Each number is 200 + 40 x the weight over its row's rms, rounded and kept within 0 to 999. Layers, rows and columns count from 0. The size before them is the row's rms in percent of the matrix's.

# layer 11 attention value, 320x320, rms 0.0591, rows 204-247, columns 160-239
109,153,177,213,183,150,245,212,249,202,171,240,217,241,185,295,206,210,238,231,164,133,224,293,77,172,239,241,195,199,276,171,222,170,198,230,304,199,174,189,227,157,219,250,214,152,204,171,174,230,211,195,203,172,192,258,234,210,192,215,212,179,178,149,175,168,198,220,184,239,158,205,208,229,276,188,178,195,194,150,161
111,174,166,216,202,122,229,239,189,163,185,142,176,248,190,158,174,240,223,225,188,164,196,209,199,160,210,217,239,207,240,222,253,242,265,210,114,171,211,193,157,236,129,162,254,207,278,163,170,188,276,258,204,247,181,230,222,230,157,173,179,193,208,188,153,180,147,273,229,152,236,220,214,163,173,245,190,170,195,204,229
103,150,202,262,146,174,155,215,197,176,161,215,201,171,248,283,220,172,135,245,248,146,212,147,244,190,166,103,168,208,241,247,257,232,254,219,180,176,256,250,201,220,216,243,248,229,252,252,200,204,154,203,155,268,287,222,189,229,241,187,159,188,236,163,177,196,189,254,220,188,233,230,219,189,148,177,161,256,175,260,168
112,233,210,243,234,227,208,168,175,165,221,132,197,185,226,214,131,252,212,165,186,216,138,181,183,163,160,242,164,194,219,140,205,103,191,251,169,168,196,257,167,252,194,166,168,184,140,108,239,241,166,234,159,166,148,112,158,195,223,244,212,264,182,190,208,227,187,118,179,235,183,171,201,170,223,206,250,186,229,221,193
107,249,328,190,231,206,190,198,177,198,279,173,159,212,193,205,172,153,145,200,206,272,286,121,210,196,228,177,221,156,152,156,196,250,147,148,144,219,170,204,143,139,247,258,251,193,196,203,239,234,236,136,183,172,170,228,183,281,223,227,206,210,125,183,213,181,239,175,172,139,146,261,269,255,237,211,204,193,242,252,162
113,161,202,193,202,243,192,207,270,144,197,164,209,190,180,236,267,232,120,254,172,168,198,191,194,181,233,230,141,122,223,262,199,201,155,203,186,236,245,156,150,205,228,149,205,174,189,184,137,206,158,164,207,237,235,187,247,242,153,199,236,180,162,219,238,132,220,187,227,206,177,152,273,163,162,238,188,280,189,223,183
104,144,179,188,267,192,213,170,223,185,261,183,256,232,223,172,185,242,205,266,168,215,194,229,193,250,233,243,222,90,216,166,159,220,179,190,192,227,241,206,246,256,230,245,187,234,84,228,155,176,204,170,154,225,198,253,243,218,189,216,215,212,221,189,244,228,198,159,196,151,261,199,242,138,218,223,193,182,191,163,237
112,189,201,204,133,156,225,166,207,214,227,224,194,216,222,172,233,217,224,264,163,131,146,181,134,152,114,159,174,193,242,184,225,181,252,188,214,153,172,177,229,190,164,225,178,227,170,274,233,158,196,210,259,175,161,134,175,200,245,123,164,223,192,167,140,248,215,199,183,220,208,177,139,251,149,220,178,162,233,165,240
114,259,181,201,139,260,181,207,189,191,211,203,164,243,176,218,193,215,238,166,234,154,166,229,229,243,153,197,86,202,202,173,209,300,219,255,127,168,216,208,202,171,186,197,169,185,167,177,165,122,263,189,185,199,242,222,223,129,205,208,187,229,229,232,172,185,168,218,202,207,121,243,222,153,250,209,150,162,102,197,227
113,241,89,163,202,181,190,268,196,301,197,161,202,188,197,135,196,207,174,151,190,256,137,189,239,186,232,249,241,254,262,172,191,152,240,172,217,230,201,261,224,271,174,146,171,144,218,134,177,208,233,211,143,170,114,167,219,193,215,210,145,202,153,177,161,216,152,179,198,222,165,218,231,194,199,156,240,198,183,294,173
113,162,169,269,200,215,209,144,208,212,281,163,163,172,214,164,203,203,154,232,222,172,181,245,182,233,215,300,216,195,199,177,193,236,204,159,183,192,256,158,169,140,199,133,167,184,211,280,200,193,157,85,125,184,200,198,173,191,120,193,196,142,184,166,249,222,249,249,99,147,203,201,243,266,216,207,216,205,165,145,205
110,217,224,168,232,226,198,206,200,218,240,250,167,239,221,211,161,241,183,267,184,183,183,149,193,206,216,222,193,180,237,260,198,239,174,207,194,248,228,200,177,166,145,173,179,176,262,201,164,154,238,235,200,193,157,228,256,233,219,170,165,162,211,164,136,236,280,199,256,247,166,207,228,216,197,180,207,235,166,256,198
108,195,209,155,163,227,150,171,206,305,140,157,179,145,214,230,111,245,187,237,201,182,246,156,158,174,219,193,185,124,188,248,217,232,199,217,170,243,205,216,230,170,194,154,278,258,209,278,244,226,143,219,202,232,129,267,135,147,239,223,231,199,177,185,220,185,189,276,185,208,158,169,202,188,165,296,227,297,158,188,241
106,210,206,210,189,152,182,236,135,232,156,138,211,120,115,215,236,155,265,226,247,184,130,216,153,263,148,213,228,142,159,220,166,171,260,249,260,159,176,233,213,234,223,254,248,206,185,273,159,305,234,257,181,167,180,158,160,170,211,227,196,224,183,206,265,242,222,204,227,189,210,215,231,201,192,129,144,194,217,182,222
112,245,222,209,211,197,229,225,206,284,158,173,187,223,164,185,233,179,154,175,272,186,230,227,173,190,238,183,160,172,112,256,213,174,176,179,173,161,205,240,149,221,193,153,163,137,191,229,240,180,186,251,175,188,169,191,205,222,194,212,201,114,223,243,162,220,178,145,167,228,192,298,209,220,267,198,184,195,192,153,188
108,196,255,164,227,216,232,239,170,191,132,220,235,220,188,217,177,212,193,186,127,272,139,309,201,262,136,154,255,158,169,229,163,224,165,205,189,138,238,210,197,189,177,174,142,205,172,224,197,214,190,121,167,253,210,215,197,171,222,234,238,215,278,264,127,212,193,157,209,219,223,178,121,217,207,224,171,216,239,250,173
109,206,213,111,188,248,178,184,190,208,175,133,191,221,173,184,152,162,221,173,232,135,201,212,324,189,185,188,226,124,88,167,171,227,192,258,139,160,261,234,188,260,142,251,210,172,211,154,174,146,180,221,207,177,283,153,231,220,216,236,160,219,196,274,206,214,166,172,201,232,194,165,162,241,197,209,180,154,171,147,206
112,286,177,130,116,188,213,227,187,194,172,229,206,184,167,270,182,158,108,237,268,179,196,169,199,272,280,164,204,241,180,185,201,224,217,244,142,230,180,226,191,190,197,193,198,186,112,158,172,176,200,154,160,199,253,164,193,244,190,189,174,161,195,153,141,227,128,164,175,182,211,157,137,183,209,260,202,205,208,109,223
110,146,174,263,214,228,234,211,189,221,241,147,183,150,201,236,240,187,172,217,146,140,162,158,238,193,184,157,170,228,203,145,234,246,177,139,210,208,238,209,194,171,180,219,146,206,196,162,140,265,213,183,207,319,237,197,182,179,224,312,237,200,190,289,209,265,182,241,167,231,132,197,231,110,206,171,228,193,242,218,249
113,192,219,150,192,205,194,175,245,208,236,181,135,145,159,221,323,228,201,188,183,151,189,157,211,211,278,175,144,193,192,176,263,199,119,208,250,153,195,242,229,231,237,258,233,210,162,180,217,236,145,184,167,192,196,243,190,161,190,213,158,198,223,226,270,156,224,208,159,214,205,209,198,186,134,170,205,147,169,153,200
108,189,224,206,228,193,156,241,201,180,197,134,239,157,261,155,165,243,222,220,202,160,224,147,205,219,217,267,168,251,244,120,221,212,155,125,98,154,135,301,133,233,169,212,238,227,244,187,256,287,237,233,231,195,257,169,191,260,161,178,237,243,170,153,182,188,198,223,192,203,163,170,182,211,173,184,220,198,221,182,188
108,276,158,228,141,128,161,149,259,153,206,170,209,179,210,203,195,185,269,239,210,179,164,282,229,229,204,202,147,242,255,205,96,229,186,214,222,212,195,196,232,142,310,201,185,90,204,164,169,148,248,139,195,235,143,187,206,136,161,178,207,130,265,144,248,204,232,243,200,266,227,164,145,126,154,214,143,173,235,200,189
107,240,146,152,181,157,182,220,131,215,209,202,204,149,207,214,210,204,130,165,175,240,190,221,256,146,195,202,203,222,212,190,239,242,181,151,176,177,151,121,194,214,299,249,206,230,192,213,198,143,229,185,231,187,137,182,172,257,221,172,179,222,199,217,263,208,219,153,198,188,285,150,175,242,184,226,206,204,162,126,173
113,192,199,186,187,256,199,244,214,168,265,191,280,232,231,246,270,203,207,163,194,214,236,201,165,153,187,274,255,127,151,214,236,187,186,292,196,151,183,160,213,209,228,223,258,256,282,168,179,157,223,176,172,323,129,195,193,216,188,214,209,204,200,143,185,226,104,191,203,166,137,170,187,166,153,194,180,208,211,106,140
108,214,159,229,146,240,182,207,248,184,104,283,180,232,235,210,265,115,215,232,179,243,261,241,144,241,174,141,186,269,209,256,208,214,143,253,198,141,239,201,208,193,148,243,170,208,177,229,177,216,221,285,246,182,213,198,211,243,199,201,289,186,227,234,237,233,243,139,202,131,131,109,259,128,228,175,256,192,162,177,228
109,152,176,240,202,215,254,190,234,214,190,196,205,228,249,164,167,195,256,190,245,231,178,199,206,287,178,138,171,226,194,256,209,184,191,216,161,189,223,154,206,200,169,45,148,206,180,269,175,161,222,169,211,212,212,177,185,203,173,186,262,251,157,214,181,176,231,373,273,96,154,168,196,161,248,209,229,111,243,125,231
106,152,145,223,165,192,184,120,175,171,256,269,246,184,229,149,215,172,237,246,178,224,218,198,222,204,175,252,197,190,178,263,145,217,189,200,166,206,181,240,193,268,255,246,186,219,235,115,176,198,157,221,138,286,204,198,189,243,225,198,234,201,125,226,235,135,239,210,209,219,178,210,188,228,206,199,207,215,205,231,131
109,204,195,237,225,204,259,184,94,180,169,237,177,263,193,187,200,248,184,196,187,230,226,233,155,239,151,202,120,174,168,121,191,141,209,214,242,177,208,174,194,144,282,191,290,174,205,189,185,178,179,168,225,199,144,217,210,287,183,208,151,211,112,198,228,198,190,160,218,217,215,165,242,199,249,240,196,247,196,195,234
112,177,268,244,173,166,114,167,166,142,209,146,109,198,246,289,250,199,262,135,210,226,191,218,214,171,244,203,161,247,152,193,271,193,160,245,149,169,200,150,109,241,189,189,207,145,148,175,174,205,160,207,147,196,139,185,144,185,190,196,149,239,215,240,278,206,181,237,268,181,177,193,190,221,208,162,275,128,245,215,205
108,162,155,217,200,215,146,191,134,232,192,192,165,209,151,140,180,195,224,185,178,148,278,259,165,267,127,181,167,197,204,192,139,196,148,169,198,238,280,172,162,181,198,226,233,201,226,175,201,201,187,203,254,213,129,201,235,217,199,256,272,168,165,133,210,189,79,155,223,185,227,174,153,214,284,266,155,166,161,226,178
111,212,187,203,173,190,224,192,187,209,187,184,188,269,210,236,160,150,177,214,174,214,179,202,221,206,205,212,194,137,220,190,214,141,316,216,212,186,195,246,176,213,205,189,182,188,203,159,165,206,201,190,228,206,252,179,230,155,213,173,192,234,250,185,150,293,139,193,213,143,187,155,231,272,161,130,201,203,203,122,159
103,198,170,133,160,149,191,133,276,213,230,160,217,230,201,165,194,135,196,241,230,218,149,163,170,228,246,176,264,191,181,196,174,261,188,192,220,230,184,215,252,165,149,194,141,179,225,221,182,162,153,176,139,158,125,183,172,192,176,265,194,154,195,154,302,170,247,99,269,166,183,160,197,207,189,189,226,244,166,181,189
111,227,208,221,207,232,166,174,238,182,203,185,193,235,221,242,159,236,191,259,190,148,223,275,160,198,246,230,187,202,226,162,202,200,196,199,239,165,256,155,235,143,191,216,158,224,212,275,263,207,176,199,245,213,278,227,172,147,266,168,194,167,233,248,171,239,192,140,172,188,214,186,283,266,227,319,190,155,198,213,189
110,233,241,189,250,194,241,177,170,172,179,165,201,205,207,164,192,214,183,186,192,164,125,200,143,164,243,240,203,238,218,177,184,123,147,173,146,213,194,215,278,232,218,130,167,216,219,195,130,194,164,193,244,200,132,139,122,203,226,175,191,186,213,204,208,197,306,180,219,186,205,203,135,249,256,194,198,186,146,172,206
113,216,208,256,112,143,139,165,203,222,239,179,212,201,216,187,167,199,249,210,200,137,231,231,241,176,166,187,186,151,226,219,230,209,186,232,174,214,211,234,195,133,259,241,175,234,199,303,196,227,180,209,211,146,187,204,174,294,191,230,227,249,180,132,242,135,180,193,149,125,236,229,184,213,216,217,173,208,261,261,185
111,227,217,153,175,265,148,211,246,198,136,218,170,230,155,206,217,204,146,207,226,290,157,128,230,203,149,286,157,184,278,230,201,197,255,192,175,208,266,113,317,173,158,219,230,183,273,201,142,201,178,202,157,186,183,196,168,224,185,214,221,265,185,191,196,192,192,204,162,238,243,186,205,225,161,196,239,193,161,162,163
110,181,183,146,188,293,165,176,253,193,260,158,145,224,139,285,189,166,264,258,161,154,190,206,221,233,210,189,212,192,207,235,118,219,159,160,232,201,188,266,221,206,214,234,176,149,229,207,202,157,229,233,232,227,286,252,190,215,184,209,149,179,226,191,186,155,167,275,232,226,195,238,209,232,127,192,246,223,240,190,163
111,167,189,174,223,198,139,272,141,185,169,245,151,240,196,175,247,259,216,181,266,245,166,171,172,213,227,135,142,211,145,200,178,192,216,209,240,194,210,150,214,117,217,207,172,170,203,211,124,246,167,188,252,191,211,179,252,197,243,206,209,148,183,158,239,233,241,199,200,199,184,266,240,117,216,177,279,166,202,192,192
104,254,273,165,145,168,250,141,234,228,183,181,206,206,181,246,196,190,194,188,191,207,257,149,213,122,241,284,145,179,223,171,231,210,242,244,208,224,260,200,108,218,172,190,168,199,166,250,190,209,188,219,179,219,213,250,183,193,194,153,270,196,139,141,241,218,180,138,239,219,211,246,162,183,303,205,199,249,215,157,181
110,166,201,165,144,208,273,185,182,159,234,321,249,200,201,172,219,183,165,149,175,221,190,201,160,238,160,228,206,251,250,229,229,129,170,245,139,278,309,207,179,230,270,188,238,172,147,177,198,171,226,206,199,210,184,211,204,175,177,165,130,231,167,165,224,207,222,191,165,254,274,213,186,284,164,201,223,234,175,207,208
114,207,201,224,141,177,216,219,168,258,213,190,153,249,201,171,157,199,205,265,218,162,219,205,240,249,188,193,150,180,224,228,162,226,289,248,192,218,238,282,239,289,189,269,195,178,232,170,272,210,252,241,206,194,180,183,156,155,202,166,219,155,123,251,204,169,184,172,189,142,188,200,175,202,298,232,222,214,160,128,236
106,268,193,168,188,190,133,259,235,213,188,244,168,234,264,136,248,218,225,236,269,167,197,176,222,216,231,193,250,142,281,255,246,206,188,231,118,228,243,199,199,153,315,177,229,206,180,203,127,211,153,124,257,131,166,236,219,198,219,222,133,149,154,266,164,265,196,273,210,236,211,300,144,275,201,213,192,158,207,176,213
108,209,198,194,167,211,276,223,186,168,177,212,165,208,230,211,229,158,261,251,230,138,174,238,189,154,267,198,207,123,261,183,139,188,179,209,190,142,168,235,221,155,178,224,182,196,197,227,290,174,269,221,126,187,273,220,123,180,207,168,270,179,216,273,147,206,239,250,167,215,215,142,171,232,224,189,187,272,135,192,191
115,224,242,225,231,205,239,259,234,262,198,187,214,188,165,235,158,181,231,182,205,153,141,158,222,163,146,212,249,145,208,169,230,189,85,189,153,263,226,200,189,162,172,175,151,193,214,206,134,205,209,229,207,170,222,192,272,180,279,174,267,186,205,182,222,177,157,175,211,223,157,240,165,219,161,255,56,219,210,203,218
# layer 11 attention output (transposed), 320x320, rms 0.0949, rows 204-247, columns 160-239
106,241,179,167,262,211,130,215,146,264,191,171,184,164,192,180,176,206,197,255,162,265,240,158,195,192,203,240,248,225,219,230,157,218,196,208,160,109,177,254,200,190,240,119,232,204,109,162,211,186,223,210,147,185,227,129,150,192,201,179,185,198,157,211,194,161,182,163,213,178,188,279,184,184,152,166,198,216,202,178,224
107,233,162,175,196,182,177,198,262,220,253,187,138,174,213,271,221,108,242,186,177,189,168,190,171,175,140,188,240,122,208,241,141,160,138,174,211,264,192,158,203,225,216,212,172,201,198,215,210,238,194,174,188,159,221,202,190,158,206,179,193,187,169,233,242,288,251,240,170,177,222,218,261,211,232,182,259,220,153,235,195
102,231,204,231,164,223,254,181,142,225,262,153,225,147,152,160,191,230,183,147,140,208,196,184,212,231,220,224,222,233,205,118,159,182,171,204,264,276,201,148,197,217,132,88,187,144,120,160,211,186,194,205,187,157,238,212,203,213,192,174,143,142,199,187,203,263,211,178,156,167,179,213,192,217,282,192,248,213,210,243,169
109,138,211,156,233,224,178,190,189,169,185,252,180,221,202,194,183,162,256,172,147,215,189,204,162,231,189,206,231,184,224,228,189,179,222,124,219,118,203,148,247,161,156,139,264,215,187,192,161,209,189,141,174,232,167,294,238,161,171,161,151,179,168,188,256,226,185,145,159,155,159,181,201,203,210,138,131,186,198,196,185
104,186,215,208,269,196,184,166,185,239,187,204,196,234,300,171,204,180,216,273,220,154,132,251,140,198,115,230,231,201,232,202,177,204,188,201,223,215,272,239,206,224,154,184,113,137,187,224,187,221,128,213,208,225,194,227,212,196,155,175,197,229,257,165,227,242,134,239,156,235,212,141,166,207,186,211,214,186,198,139,192
107,133,246,242,227,132,199,133,199,213,176,231,236,220,199,247,142,193,279,216,187,203,203,199,228,189,58,231,173,290,193,229,216,192,247,191,200,191,200,162,253,222,194,204,169,184,121,184,203,204,147,232,276,211,252,237,107,219,246,206,187,190,238,175,197,233,174,149,189,174,288,204,211,253,224,127,195,189,227,228,239
104,258,207,206,207,165,241,181,199,224,176,218,151,213,231,193,205,171,181,271,227,231,224,182,237,144,137,214,188,187,196,226,184,280,189,174,264,187,98,275,151,132,195,150,181,243,192,212,202,199,179,257,206,214,192,129,97,200,218,240,229,186,157,251,132,220,229,199,161,245,190,207,226,232,169,137,229,199,260,215,240
105,204,221,200,223,182,208,223,249,210,229,177,241,136,190,195,192,174,182,213,239,231,191,160,151,192,209,179,201,249,197,217,207,120,151,136,226,162,225,208,192,165,242,241,186,223,183,186,158,158,221,117,177,298,140,193,191,264,196,259,243,174,206,204,170,226,151,204,135,247,237,275,313,167,260,207,217,220,214,257,154
107,183,177,272,192,194,168,209,193,158,154,200,235,171,152,204,212,153,173,230,79,297,205,208,168,216,218,198,200,185,163,234,193,145,201,111,131,221,207,236,174,241,258,171,211,258,166,135,259,203,165,238,195,205,218,189,152,255,202,199,289,222,185,132,199,96,232,272,150,231,177,211,174,140,223,170,180,169,166,240,187
109,151,241,260,177,197,214,140,237,251,199,233,143,246,192,187,165,179,215,140,239,201,302,149,187,207,197,187,123,218,157,150,233,184,170,199,138,172,197,130,182,133,209,194,193,232,229,291,215,153,173,256,229,201,213,217,221,223,263,171,187,165,224,160,236,239,280,172,198,166,205,207,189,212,209,243,145,148,217,221,140
108,154,196,209,229,170,237,260,167,217,134,224,238,183,237,233,220,165,163,272,139,261,192,170,264,224,249,130,239,178,183,250,261,229,184,293,233,261,179,210,203,254,184,235,224,149,207,235,325,214,220,200,286,179,191,198,232,204,188,214,203,275,256,196,219,204,207,234,262,221,222,158,242,194,267,185,203,193,161,183,260
105,108,267,158,151,183,192,239,140,160,188,167,216,177,268,113,161,227,205,203,218,165,231,201,223,186,219,240,273,130,177,161,176,161,225,169,184,230,192,168,235,241,316,181,222,237,112,153,175,153,214,165,196,178,130,201,193,125,242,281,198,241,184,208,225,219,201,237,138,119,191,208,155,207,168,208,228,224,208,201,188
103,202,238,190,212,190,279,276,240,237,242,161,204,254,235,183,242,156,219,224,218,152,137,253,142,229,205,159,175,131,206,114,182,277,125,300,224,126,254,151,231,211,256,205,214,229,165,214,111,65,265,234,243,250,198,211,217,201,254,166,137,214,148,210,211,186,231,182,239,214,239,220,172,188,248,140,203,156,196,232,171
106,227,182,266,211,205,271,265,320,141,182,206,174,243,204,238,277,187,135,181,150,262,225,193,231,135,283,144,178,257,251,185,211,129,178,138,170,261,236,221,238,179,198,205,193,223,216,179,234,133,168,171,220,222,203,210,192,246,167,186,174,150,276,210,267,184,220,205,176,239,194,201,175,169,238,275,223,164,146,147,168
107,213,283,226,185,220,140,210,217,281,158,198,209,192,212,191,224,215,247,259,229,146,114,137,173,170,221,199,217,209,196,156,161,225,233,216,232,211,193,154,214,157,214,100,228,189,177,217,164,174,251,190,162,202,190,153,209,156,251,265,183,232,239,153,243,149,228,184,124,171,216,199,213,147,267,228,214,231,172,263,204
100,246,180,227,184,176,218,227,232,216,192,173,216,202,181,231,160,198,228,143,185,228,137,191,254,221,163,206,178,204,223,224,204,198,202,285,274,193,101,226,262,157,325,157,232,135,260,243,211,180,226,220,267,175,259,252,220,128,267,232,219,213,133,124,223,197,170,213,213,200,239,241,236,205,227,240,171,144,173,185,182
104,252,199,187,274,222,271,209,209,238,215,227,237,137,208,224,265,240,239,170,255,265,147,229,159,237,139,254,179,203,268,141,187,174,230,197,161,158,142,146,148,171,275,228,248,222,161,190,272,233,199,210,152,235,182,189,232,162,156,168,256,153,208,189,234,222,200,239,227,154,205,198,250,176,189,166,197,230,191,168,221
106,173,180,170,284,260,252,234,219,178,199,185,188,241,291,171,247,218,224,145,168,158,258,196,233,234,136,266,129,225,170,265,165,114,212,190,208,141,190,215,262,212,190,209,264,245,183,158,194,230,214,257,238,152,222,167,198,209,222,246,249,205,244,223,261,155,277,188,192,194,217,188,169,215,243,233,227,103,219,274,230
106,184,257,208,141,163,208,156,179,144,224,146,184,262,154,120,186,183,152,317,303,238,249,106,252,198,190,203,205,139,227,154,172,234,232,258,158,109,164,179,239,230,177,223,229,118,210,160,237,155,198,124,207,197,223,180,201,181,200,140,247,177,218,180,232,176,262,191,159,270,168,176,181,252,215,228,215,263,195,176,238
108,181,194,256,173,194,191,191,225,190,144,173,212,260,197,221,199,175,177,215,186,140,169,208,181,183,160,221,231,281,239,266,210,189,193,296,174,186,254,96,194,237,186,175,199,192,186,206,201,201,229,196,211,132,188,190,224,193,107,216,170,155,143,208,185,145,178,209,240,178,216,174,171,234,165,174,136,205,176,136,227
103,187,174,223,197,284,211,211,194,167,231,165,218,171,169,261,207,256,164,138,207,227,200,155,238,168,154,157,232,201,148,245,169,203,239,228,213,261,184,144,219,271,178,199,188,137,118,234,200,168,207,180,203,261,153,240,246,172,290,206,185,81,223,222,213,219,239,120,212,195,287,184,224,244,136,164,192,172,199,214,185
101,210,227,145,194,219,98,207,192,150,122,204,137,137,199,201,211,147,165,190,156,182,238,212,156,187,260,237,260,197,188,165,228,186,210,178,171,222,212,197,159,174,140,208,215,207,199,109,225,265,132,315,154,274,191,199,273,168,227,208,173,246,144,222,210,197,154,168,214,203,233,239,256,228,226,205,167,211,159,146,228
105,198,191,226,245,190,179,234,222,193,118,234,247,228,163,175,157,237,248,191,160,231,209,234,180,215,210,163,204,213,195,131,250,126,219,186,244,211,274,219,198,194,167,169,157,192,225,208,212,243,124,170,259,168,196,178,238,208,222,265,127,273,249,147,138,165,172,232,216,203,147,281,250,278,125,188,235,163,263,214,178
109,148,223,158,235,170,178,144,244,300,192,206,160,199,221,225,236,241,184,158,123,175,204,169,208,283,279,132,203,240,193,217,193,269,205,195,247,232,150,233,229,178,243,241,179,195,158,129,150,243,201,183,221,144,247,166,161,237,229,224,266,250,133,192,198,219,206,205,223,214,201,217,135,252,264,191,124,197,194,220,188
100,115,210,223,230,177,212,129,120,228,236,141,225,212,178,161,203,242,95,213,210,178,132,206,222,231,150,185,107,198,186,156,257,217,271,184,198,205,154,188,155,260,151,221,308,93,192,160,230,136,242,212,184,137,233,111,144,178,256,261,172,207,259,162,192,256,153,211,213,183,262,235,274,209,238,180,229,176,176,208,187
105,176,172,142,195,278,154,212,156,199,182,229,136,160,190,215,243,186,177,236,169,239,211,256,222,236,216,244,192,120,166,203,224,162,308,131,268,218,204,208,262,171,241,226,205,172,185,251,229,188,196,203,173,147,168,201,211,244,267,196,223,159,252,211,266,193,209,146,177,164,178,186,193,230,188,248,210,198,185,204,160
102,298,163,198,155,255,229,182,180,218,273,176,146,251,104,196,120,130,195,174,234,174,187,206,277,182,180,243,240,189,74,182,133,259,257,190,197,263,243,213,196,183,171,167,228,170,163,298,211,220,231,156,250,212,214,187,135,174,152,224,227,241,166,278,187,209,208,240,245,180,184,208,225,194,248,198,197,220,154,143,258
106,197,189,211,196,211,237,160,201,202,171,143,260,187,234,191,167,251,199,224,234,185,223,211,160,203,213,238,186,240,151,254,209,169,178,259,191,263,223,233,206,239,207,181,179,253,224,220,162,221,201,211,168,245,222,106,227,184,220,207,201,182,198,228,144,167,216,219,171,235,131,219,196,216,147,206,227,152,123,207,208
105,209,130,185,223,225,165,264,191,227,126,197,229,220,211,185,217,227,169,200,259,156,222,175,183,213,183,188,250,201,259,192,196,277,211,227,197,187,222,245,230,188,216,129,157,222,221,173,203,225,204,249,214,120,191,229,236,201,238,231,246,198,176,121,225,128,262,231,208,179,200,238,185,237,250,192,256,210,180,147,195
105,253,146,214,191,203,204,145,192,200,214,193,204,240,225,253,148,198,229,194,147,209,190,199,193,200,268,215,162,212,185,274,188,270,183,257,260,112,183,243,172,212,175,245,157,202,134,215,166,228,137,223,170,185,151,223,137,178,242,187,164,186,179,242,217,124,264,241,191,261,177,228,279,233,228,150,241,175,179,197,135
108,261,220,241,202,197,209,134,210,253,103,297,209,147,231,190,211,141,260,165,169,222,114,153,231,241,228,193,164,146,212,183,182,222,214,205,151,147,215,189,179,231,178,285,166,217,201,167,225,175,250,203,154,147,204,227,151,229,163,201,225,237,227,235,228,157,167,245,176,125,194,244,175,165,275,229,205,173,179,238,244
103,242,205,255,176,192,188,305,231,220,220,230,169,251,211,180,197,228,259,202,221,112,215,237,250,186,133,230,236,197,157,217,187,188,204,133,216,134,196,137,184,179,269,212,186,148,161,234,143,131,168,204,165,192,193,254,210,158,225,218,171,190,124,210,174,204,269,211,237,231,281,206,204,215,207,145,258,241,244,232,154
109,187,203,185,98,209,235,266,166,239,189,208,184,201,154,164,210,194,211,256,179,274,201,181,222,221,218,138,247,164,226,178,166,220,200,160,247,212,265,166,169,168,180,164,342,240,147,184,163,94,170,181,228,165,201,229,191,213,174,231,127,224,112,192,202,127,158,188,194,153,230,294,226,193,163,138,185,252,149,264,176
104,257,248,159,143,206,237,199,278,155,262,255,204,243,228,177,266,237,221,200,268,167,211,153,183,153,190,237,223,208,169,152,237,172,283,197,217,139,227,140,142,249,210,174,207,186,262,189,256,229,237,253,186,215,219,192,196,156,242,266,224,165,201,193,257,164,119,234,179,208,153,228,201,203,193,204,185,240,329,259,215
110,114,204,149,237,168,205,255,270,199,125,226,138,190,152,139,238,220,121,192,228,205,171,204,135,171,261,242,198,253,243,251,211,218,214,207,144,177,225,191,178,188,178,268,205,173,147,202,235,145,251,135,204,268,199,205,165,185,216,156,145,197,221,225,107,199,225,260,212,213,143,177,152,193,195,187,196,156,96,201,158
103,232,279,235,268,229,145,249,126,266,306,208,245,159,213,196,101,153,202,243,125,120,154,248,252,164,192,155,155,212,75,196,204,181,147,178,204,165,202,213,238,109,274,216,214,124,176,144,218,214,257,201,240,193,243,218,274,176,219,228,225,170,200,229,205,218,250,177,231,213,173,166,171,171,212,214,169,276,243,181,217
109,260,106,219,244,132,207,254,147,109,280,200,253,217,211,139,175,235,140,216,180,199,210,188,243,234,154,190,250,222,240,233,129,215,208,248,175,187,240,158,212,160,228,220,172,251,237,226,225,227,147,169,195,184,142,237,202,245,215,237,228,210,246,189,161,198,197,129,169,114,128,148,162,131,155,242,185,195,155,173,233
105,229,200,141,154,225,195,185,166,214,232,198,231,222,216,186,152,172,245,197,167,207,195,293,189,166,231,216,187,229,220,238,237,233,140,209,179,215,196,248,226,200,247,190,148,171,228,227,190,164,230,211,186,166,196,188,181,273,113,212,191,242,261,178,211,155,180,206,194,178,174,187,166,261,234,154,187,253,189,159,215
105,197,271,211,247,160,198,241,211,281,187,224,242,212,228,148,224,256,117,276,137,221,123,180,205,216,196,170,184,149,169,202,194,186,160,166,173,156,121,214,241,248,195,131,165,122,181,192,200,134,218,171,281,141,174,204,156,121,211,182,189,129,213,231,193,82,177,244,183,180,185,183,180,194,189,212,190,124,118,239,236
105,236,284,181,243,193,207,231,239,241,258,140,147,251,199,227,226,151,162,192,209,226,178,239,181,214,203,170,188,200,160,155,227,195,181,163,204,201,87,226,248,205,196,277,151,220,262,157,210,181,185,265,226,146,163,185,264,229,98,142,256,217,210,271,150,191,158,139,225,143,235,243,229,154,209,213,300,213,198,222,233
110,188,232,200,286,165,197,139,194,248,179,195,225,172,188,174,233,180,169,199,241,243,152,225,229,200,270,247,227,288,167,265,170,158,131,139,192,103,135,165,201,181,268,177,207,213,200,210,222,223,160,218,166,209,170,236,179,250,190,247,198,223,216,161,128,183,235,283,205,248,197,175,242,238,172,197,166,177,149,211,144
102,190,211,210,179,200,218,235,171,157,225,168,287,147,153,274,180,155,167,180,96,148,204,199,143,245,235,195,228,164,194,195,163,150,208,232,153,220,135,146,174,173,194,226,183,222,161,260,238,198,168,223,190,233,152,152,180,225,157,193,174,214,259,154,273,139,194,224,202,253,195,113,227,117,250,291,262,242,191,218,206
102,183,229,147,192,211,198,144,150,247,143,176,204,157,196,205,149,197,272,284,157,241,212,132,216,210,107,193,140,219,159,196,209,267,283,194,250,257,240,187,161,210,192,170,246,221,188,209,100,187,223,203,279,249,226,221,149,227,196,186,182,196,184,212,181,243,183,171,255,184,134,164,197,126,192,242,234,171,145,186,130
107,101,203,207,161,214,124,213,300,221,243,245,194,158,240,197,262,262,137,271,195,272,295,284,166,232,277,204,187,224,149,192,166,186,204,264,235,163,196,132,197,212,130,230,236,231,241,225,280,171,177,184,205,221,248,215,143,214,256,184,168,189,158,169,205,258,256,222,178,216,189,181,314,176,187,250,238,270,208,215,260